Weights of a small transformer language model.
Size: MLP 1024 SwiGLU, vocabulary 15651.
Architecture: RMSNorm before each block, no biases in attention or MLP, untied embeddings.
Each number is 500 + 40 x the weight over its row's rms, rounded and kept within 0 to 999. Layers, rows and columns count from 0. Numbers have three digits each. The size before them is the row's rms in percent of the matrix's.

# gate: layer 3 MLP gate, 1024x384, rms 0.047, rows 408-424, columns 256-383
# up: layer 3 MLP up, 1024x384, rms 0.0457, rows 408-423, columns 256-383
# down: layer 3 MLP down (transposed), 1024x384, rms 0.0389, rows 408-423, columns 256-383
gate408 103:447526495556519489566550550517465503512526491429523538449512538444487541444559502545469447508480474520524414466507473453516364504418512488464572521533500535528479564459470540500518494490486516491521499498577498490474487526529440538574484431555471392552459491506544458481486553494518453496462497456536498456501469510521532556453491446469514530482566482509528566415424516445579502555577
up408 105:475490529484514515514487517475436499553533542507491507508456478543558465528482475536552455475471508444496507475531490496521478538562537486469476568479514487540452531533494530491545482496548444498501449465583559455477482551519493456503491502526523528476539466559517590473511462494471414501469372581529517506446447466476592463473502489412505501481435456523432508462419502588491458494492
down408 110:451501598523500497553418563545505423484533495479466526484471528527561526396525482534485475543440475488466433544566428434497431497450528456438523464521561565530447550492448536506514499479553503511604469459517467436472512508518466466540536527526445452523543498515574417457459557475571441506450520504510462498497472507464549558436456495519500566449500444468494481410495538483498496500528
gate409 100:416455508524476486493449462365498411509509529567485477510470508514418489502546470591464487527509473539495545557524497508510536557446446446521543539458577521543446498500480496473480574534532486529422589467505473422566489444540483517467501499442534483552456443547535514534465460429537505557434477506537542414507462475508450519473495480510458533500501528446531467533458451495576566496499
up409 099:453531548486489526458489501525497528570457451513527453473475431499551472563486504520496471533549551571472463518517481449408493531548495526518531563581507414596512444516517509528523444439453477466546544504495560500454500500501545543482526487500465474558534482505515510577496518528562482533541526504451501533499479555532556502517443491525491522498529485479527475545452457491460467526497
down409 102:427420470539367419542500442407374455501431434573476556479509575446524539420514449555461489536518523445503537538450501533495585518423508491508479460496493513469556502520544508487515465568541531519424554569480494527519444457446570504522471535541447511444412436562472518526463531465489481495528445479469576472506488512524534484501505503541506468507511491531533532476501560541499526453473
gate410 097:464538506488584462463460456458456551451494594522488520451501539493443453440536440484505445491435507494428455528519460447506453584445488505452470472470473554506517505465526494520440447570494525473488580478553442486513541528507524475532464470469535496524509502411476554451464491458521471491510460444493494505512506487508523531517449485454493560496504485504540424491514490552474479504458
up410 099:486574534499527545496491523512520515578507502561443484536537476541508486548556536515456527476554484498482452503485543578468453488551495474552439537483480558529469499483483485577513466506468446541509609487510475469458478489477456484502425532550482529507501469443499531461541540479551505480481485527520488466574458506454557516538527595507467471512471489547501481489462488510481512495516
down410 099:543516492490461496562511491523551516523526494478528444512453493524492518599506470476491522508512517489534509476509560517481508462521506436554509487570508511477501506489518533447573535485534506530496499467490494502521475520614429551434635518532511533536528531515477413518488448550475443549465516483454522453546523479469524561524428513532470465471505521486467575501476501463496504471531
gate411 100:523521531435598478473574600444478468521515443493484407475506439484526538518527450516501476518527484413513511436470492506466528519562573484460492426466446531512502499564490535505483545593507536495593467471481462465533526475516512585468463489468525453518501552533444487471458526525475468485504452548516442508473486493486567518512472465515539511515456520439455572465458459518552543480543
up411 107:473517517549527455516509607515534496542502427561505491510531474540514431578527497570500563476504488477575572474535510542494505438521516532497494439438433541455544528482434522581504549504469510519521451493479532427501411491537485525450475496492515500583461483454558494480512452449505531465505488489602492460532459491463485480534578463492483388517460567487528541473439452462528545396490
down411 109:490486455532481549522434479512570556507508482472520509550475509557496468514480506473501538445481516551554498446546464464450533498439512519480549470501494515516615576490498511475546400419533471469453487520481551499531460557462482452510514429469503534486502511491537548489468475461540531480500500491517519481483523513476446576538549516477516454538484552517552515531462445378486541510495
gate412 116:508504505457533450498409473470465520546501461493523399491520569559412478514507469521501568461448575488523510482517482492550477512550562489502548483526488485498488487521479611463442493552493483544453509499504490507497544513495544481559538452422435541568447483421576533543455466528508492499460541477490466517453571522468533486516506503487476546441527484535527491556457461522529522593607
up412 125:534478429504503512491445519509539496565475435506513463547450512515463555503452492515514518407430583542551443526547521423505517535469556527530504467542448466549470465521487541531482521538427466554510498462457519579588493518559501521538575459475493545515549450442497514518509379476493524543505533435552521461442565547533577470446497511520433456498505558507531488464559476516523470522539
down412 110:498499415520516485530506497464479476541457425518454512551430481506545473522412477526518487552467492516556550465493495469545447531435463464474520515520453598496469518533417458583454459443436545533561545542462535592416490544505486496459535505497434465456399523485474487453499501578478506512581490444495548522514491518544545556484522532522538558551535533524424465467467538486455586495521
gate413 102:530493466430487571528565484471508511521440506515496481454533466475482515489534503571458536472507456461544553525451529511464507556490500459469490461456458450501496500514425509429462535501437555533481437501552477383526505537455472436587441537498511519522585432530441526492450541441569403489487469518450490529519494502494424459453463520461471449486490545477503441505542467486539477504573
up413 103:578546515458529478499551496470540478576473571464522588549463468489471511477457475495478560535500517511522494518511516510543470512465482494512441480512571481394433408464473577520437506534541466452521482511530522487535523518539511467527552508507545524504449467519505512459478523456530501434448491452544522520528477453505498541529521483509577544499566579475500538505531482485569471554541
down413 103:470447526425519640546495508526544487431482484516505496437483536496547490498524498544456506466571442479529509503432505470523488467531561465537516510434466480441540446469465500562494478455430513491468494510485482420425558515515484529575390479488462563532532593499498477574487487536484495494576495474550501524452520511539480546491509552391493444515459510448547532538522537581476524484512
gate414 105:445497499495474555460507462456527527462476473422488529426453416436436497495544477484520480476509559577436521438517513526507529393450472464476447534556569576425440524511499507551521530503542469495431466502498517494507509543488453517514552496462597488529475499432568536494485451505511465512509483484459484497499561524455530459503483497530565488571487527462481478589453484509534464507422
up414 100:521550517456587557520514448544483486550503531507478453515527436485512539443537574467472508460533407453494509539536543476434448520548534494504451524533531434507488535490479483433442465515461479530514492550570521498510505550548428530440426561473540499428542547490519492406482480460537518437498500535551450534466541486557523488486523461499543463478541485456514520485519580522455476548493
down414 105:502462434506481535482489504520554525442503456495502512479521503486478453504450524573501466517529565492520506428464527522503559440493453470524479510399425514432482487492507494558523519475424509513544501487462528549480523548494520526465536491558583452576424503505486499564443506513519533499492464432542511500500554562448528531546449563587507509542473513540516484590382538561511496506503
gate415 099:523426489503468500490540485533487420483511467454441472480533433463574512542412413525519458489548517535477503559518505529499479527509475463545484520430570475484484479476563485532525491514545464536539468455482436477466511468553450613488572529505505441453455540498553471443471477539512606450520481509446454409535487443500466532516506473484520494534433518443484529582505454418530490524478
up415 103:482449468553431423498508565391496476430545510519578452458466519513486481445456488548481429512507476539506503456501470488443520540506560536584501533538528546526490504429542463468524538552477500518479590507534526525534511460545463513489496443499479552580529532486546489539485460567602472561399490469517433492444524538520507503484529465442517439546494523538559589497480495416486560499482
down415 103:560533460568553467550484592479530540456509560447493549487493562407489542501473435528518450529436473479474524525482427503518524514510452482501492519544519536455515514546474492493513519527571466495524513527588532538478427508521554503473515439536492534482565445458496500546490520475477464588562564495434496496502512551518514395448492504459454472500534465499472522458435508426485483467509
gate416 105:512461461503487483477484456488456507507551462502498495452561460498546520530474438497508542489487551525440580490528529474487497515433426423535490507518461494461449542484495491551491535461455569529507493448532541501423542536512494454456497517508445493532409479497478525511475533496478498526560476554511532503543462499473441497533565415475431475526522496481475478567466462452489560569537
up416 104:522539529518512513505534500545448472497478567528517504537571492501480515508490525557510545439500455482492454520499523496458440446490500467472448537516506502596541454541477598464504463469432513444461579450487430453492489501508532541472539497500532518441537505536527438472468507504463427488562434419477489464459508482496494494507478454480433521469486468553475517481537516439451530482498
down416 101:572480510563456558495383426526457425506481486510469458450517511570527511425524561510558529401513406458466497454472557511498449537512501479533498571503552549564492472550549485559493439518556480509469523493538511558476475499495493484505545411465499560511465458509506518507496470504490494566450582509458448489459471508430451495508522510449486512546566501573460535485474410459478599495466
gate417 095:514465544522531506491522594589511476499479498490492573468524494550490493550560523546557490506486525513494545515479492484449452453552486497477546419480507506493472528547457523515476501592516487545494469478548479507555579515483490436538503520483491398520490605520461545468533593490517501559443489518551476526567478509533560416526544474412598440534440505540479511430541527435571491530502
up417 095:535497485531409521462446481562469480523436462510563527537518501447594456503482532413488521485519543504502431541428521489478575469471537455510465467546560482513543570506441371536511503507463502436496468529492466432488468516540580479521506481533506523542515530535526521527490536493421467515477506522461528488458545522442468489456490476582408519490550506441446496499505470536536515505433
down417 096:520520429473507536502475441378477493467573520507478492491489495493506514435507498491491566509498463465435504513568520507503553569532467529528499487549534496435512495482530563497418520404439523504548530532444493595504523527496554512427542528478482511534440444608542449422511466440514511451433524428462454519520439561564507557562425518494508484504460476444541486509465505543497507511564
gate418 103:533534526568490525470551521467542578475526459476552509480469398531472500526591497493476541471493459507532565517479483558479494471585540516457557500557507503481514528438432554461473487532449448483533416499467458503596607508478501462528478497441457534501554462518463460535481463513464515480542475438504452493479476560466526477482430398483581569539514517441506564519466412407597456488502
up418 095:484474513480425454549462587535509519549510490559521482512459524533491605502487485459521527578522432499547530460477423521467522441489550495501542526460521475530523453506418587451446496454494501525475468394531514545553402489520514441508482505543454516504449521514452532463494493555509489528519586505528571535524467464527498477482556551553548528440475480471470529489482520517472421480533
down418 100:491522469480618604500526479479526465495462476510528553457440483500549450479527511628533465406499526511504488494467485538474457535563455492508498519549443526490472478556453474525582475479475519489485493570439509540497512516467498522561503532460475512478448491454541447574496496489489503514491450489495502498514523425453493565492473488494543528448518538474490456559596544531468554523468
gate419 105:518533508533499551554527511490469500511518450559454465483525530493470457448502527451555499534489547395487521485497512399542515487511498494488472501554463499477478486522505510491505451537509500485486462520536493473486471540464499497559464509474494468505396555514498546454467554402492413450434432468539496521476467492524458490507515613441520544545489459501560490500543488513520527508484
up419 112:529516560507458568481536514500499526498515487488576432440501565453453557539532512464408520481529551532490557424430510563530477523437525561538515408520428510510452486584471543534508519482431459545469498513471556507446509457521500465494482497528546492550555539494439501534472474488478511534525554529552467558522583474568515473515519485444440556471440464530515505445497554542530455580558
down419 108:482526498593464535478482498535511552509424484463512482536466500531460553504478488513424532487497470531507533475475473512536503559491515545492538505426503499548499478511423584488433507466582499516558485508509504537494537403483489538443511433542521517558511532443484509543508451543463501450553528479496515467532498513502559505481552446541522482587503469546489547429429537547486494493516
gate420 102:453437525491573474553557527529424548539556471455490478479475494507493508473456530548535472476490533490475450521508511498575433528501482500425469447519572529489517494525536576542525499572472492492499501437449512523486476575549524470547470474542545421491464499485463471493451502486492439485471464478515572522529478460511543489471464527428491534493460453517478529513540546500556434449495
up420 098:534554562506496494528443544489508414478500516512505522548475517492491510460447501457514496460491516481516440514485423480547496523460611458507421481489540463493521519493580456460470515576517508392583519498459475597479571516534566479519559504483429533479533569477533463570447570570521495405512543512465492468507558521422427514444520493561472492437500428522496516519492496483486491463515
down420 102:525461473455560478556459515536389458507480527473510491487518529456515488453491511487493459501532551492430526515535461406499469523453530442440433468571457565505514440544474405537468464562419521445510489467561510517579489484545490489507498527541445544520493496450506484529481507485483501420530497500528540543482528490559444525462494502520481481378606378527492421502512540476459537494500
gate421 094:558424568512470481443503461437451501443439463428593476473496467556515480549554504453544575487443506576520497467531464472511489473480526470473507550515555558508487564463522494460584525582535496457479513508466460496512574458466483477554489524486553501517536513454512487477569503562522480501538436483511521507472555540459496557422483498440529466623527556541501505598461519519536471498520
up421 104:434487493475545551559481519502477512446568552413446539494481473503474387572444463509502505485551474526446450534576497530532523485504531474569461513479491539495446485553496442547484504532542454456528600469536412473510507510512473524516485494512435468548439540480591496485500573524471479469516464543463508495474502506546515500518500528485495477529531480529541477508428489540479480494526
down421 103:554450506460485514377464500532466475449527493469558491488485473565453443436486540459528477574526527490446493413572539529523526441423520477430433483468543558433448538448543470515512491539533535530554491430434469533481512505440440457513544524511522489547507548474491486567575454493508492509509459505536547457486529581469490579521546472485479511489503571515505464543453470560520496506487
gate422 099:493547528551480543501468521536452481480536479498485592499513431497429456484497479516567594521546480475536514530511566475528492489442490516476463582527419462556468540537516430517519492534497455520468536519492412464552486506452485504470556485590480518538510508518494508587480544471493482480492537460471499469461533527527505435545494546439524500484436513495526493519463601583536556465523
up422 098:544511493496459510461504490517517518467553572453494514516482476491473553521487500526583459570487448517498528521514385562433477443416541494411480437435575522477533523498557483445458422477562474489490554522515542577497472496554559517484526537441566536523457452450443449513477508548450530529494435452595517525509502500516557459513477507500573488465430529564427544513480455470546418522498
down422 098:475521484455476575535505533539517511500513493488447540443478411475479461455472480548501541440589534414529518594491554507480491528485506476453446472458484451562556460514488400517566545486468486490555494490469470432507502527524505504486520494481470462489450527516402532547465534587518487420495477531497519472503512415520515476546466554551544525492467524466528459567512590511507476474539
gate423 095:547519478532455529465574491444477489545559443496536527431456531485453483540491499516517440499526496462558484566521555469531488531562544570462500389504474543505444436505481538521441563522531447547564521515408543579491487593540549538463602525517496421514454527548575519516468452528508572513529508487526462399507502443500492529519469439505503463485514449481526483527472568450466500456537
up423 099:478504533514512506534508504562483437532539521511513504425502645533517468477503428523582573560490507441457532502510481477489566531462511511467500519490419543459551519499475480559484447425505515517442533549460552505542452538538502441541559480545508535519508536537545505482498524561464457470527480540551486550501463474541515616502500509482553493540554491494531494555440421540457558571558
down423 101:542567503413449492492531431548475456412510492567506534512542530469463474465468531499555569473526554488459487528516512533438534498517523503463528537516428563426523457512487550530524485490512478478459509549436510504520479577582533409495492537424534492459503520548508539469436467546542490497547484451435532542526502493445521523497487531529585469489478551443484439569449479515497547515519
gate424 096:500484546487523500461562513503498478528499471526531445504496511578484533542523512484505441469463471433446571538562506546449457442393433473453453471476519510521592485603568423447488528531481432530533582520500542502477471576544453533574554517498459424469449523487495601576472499477459539476490457516499507545452451451551455479501512520429482480512513426505471520527486494484453495556469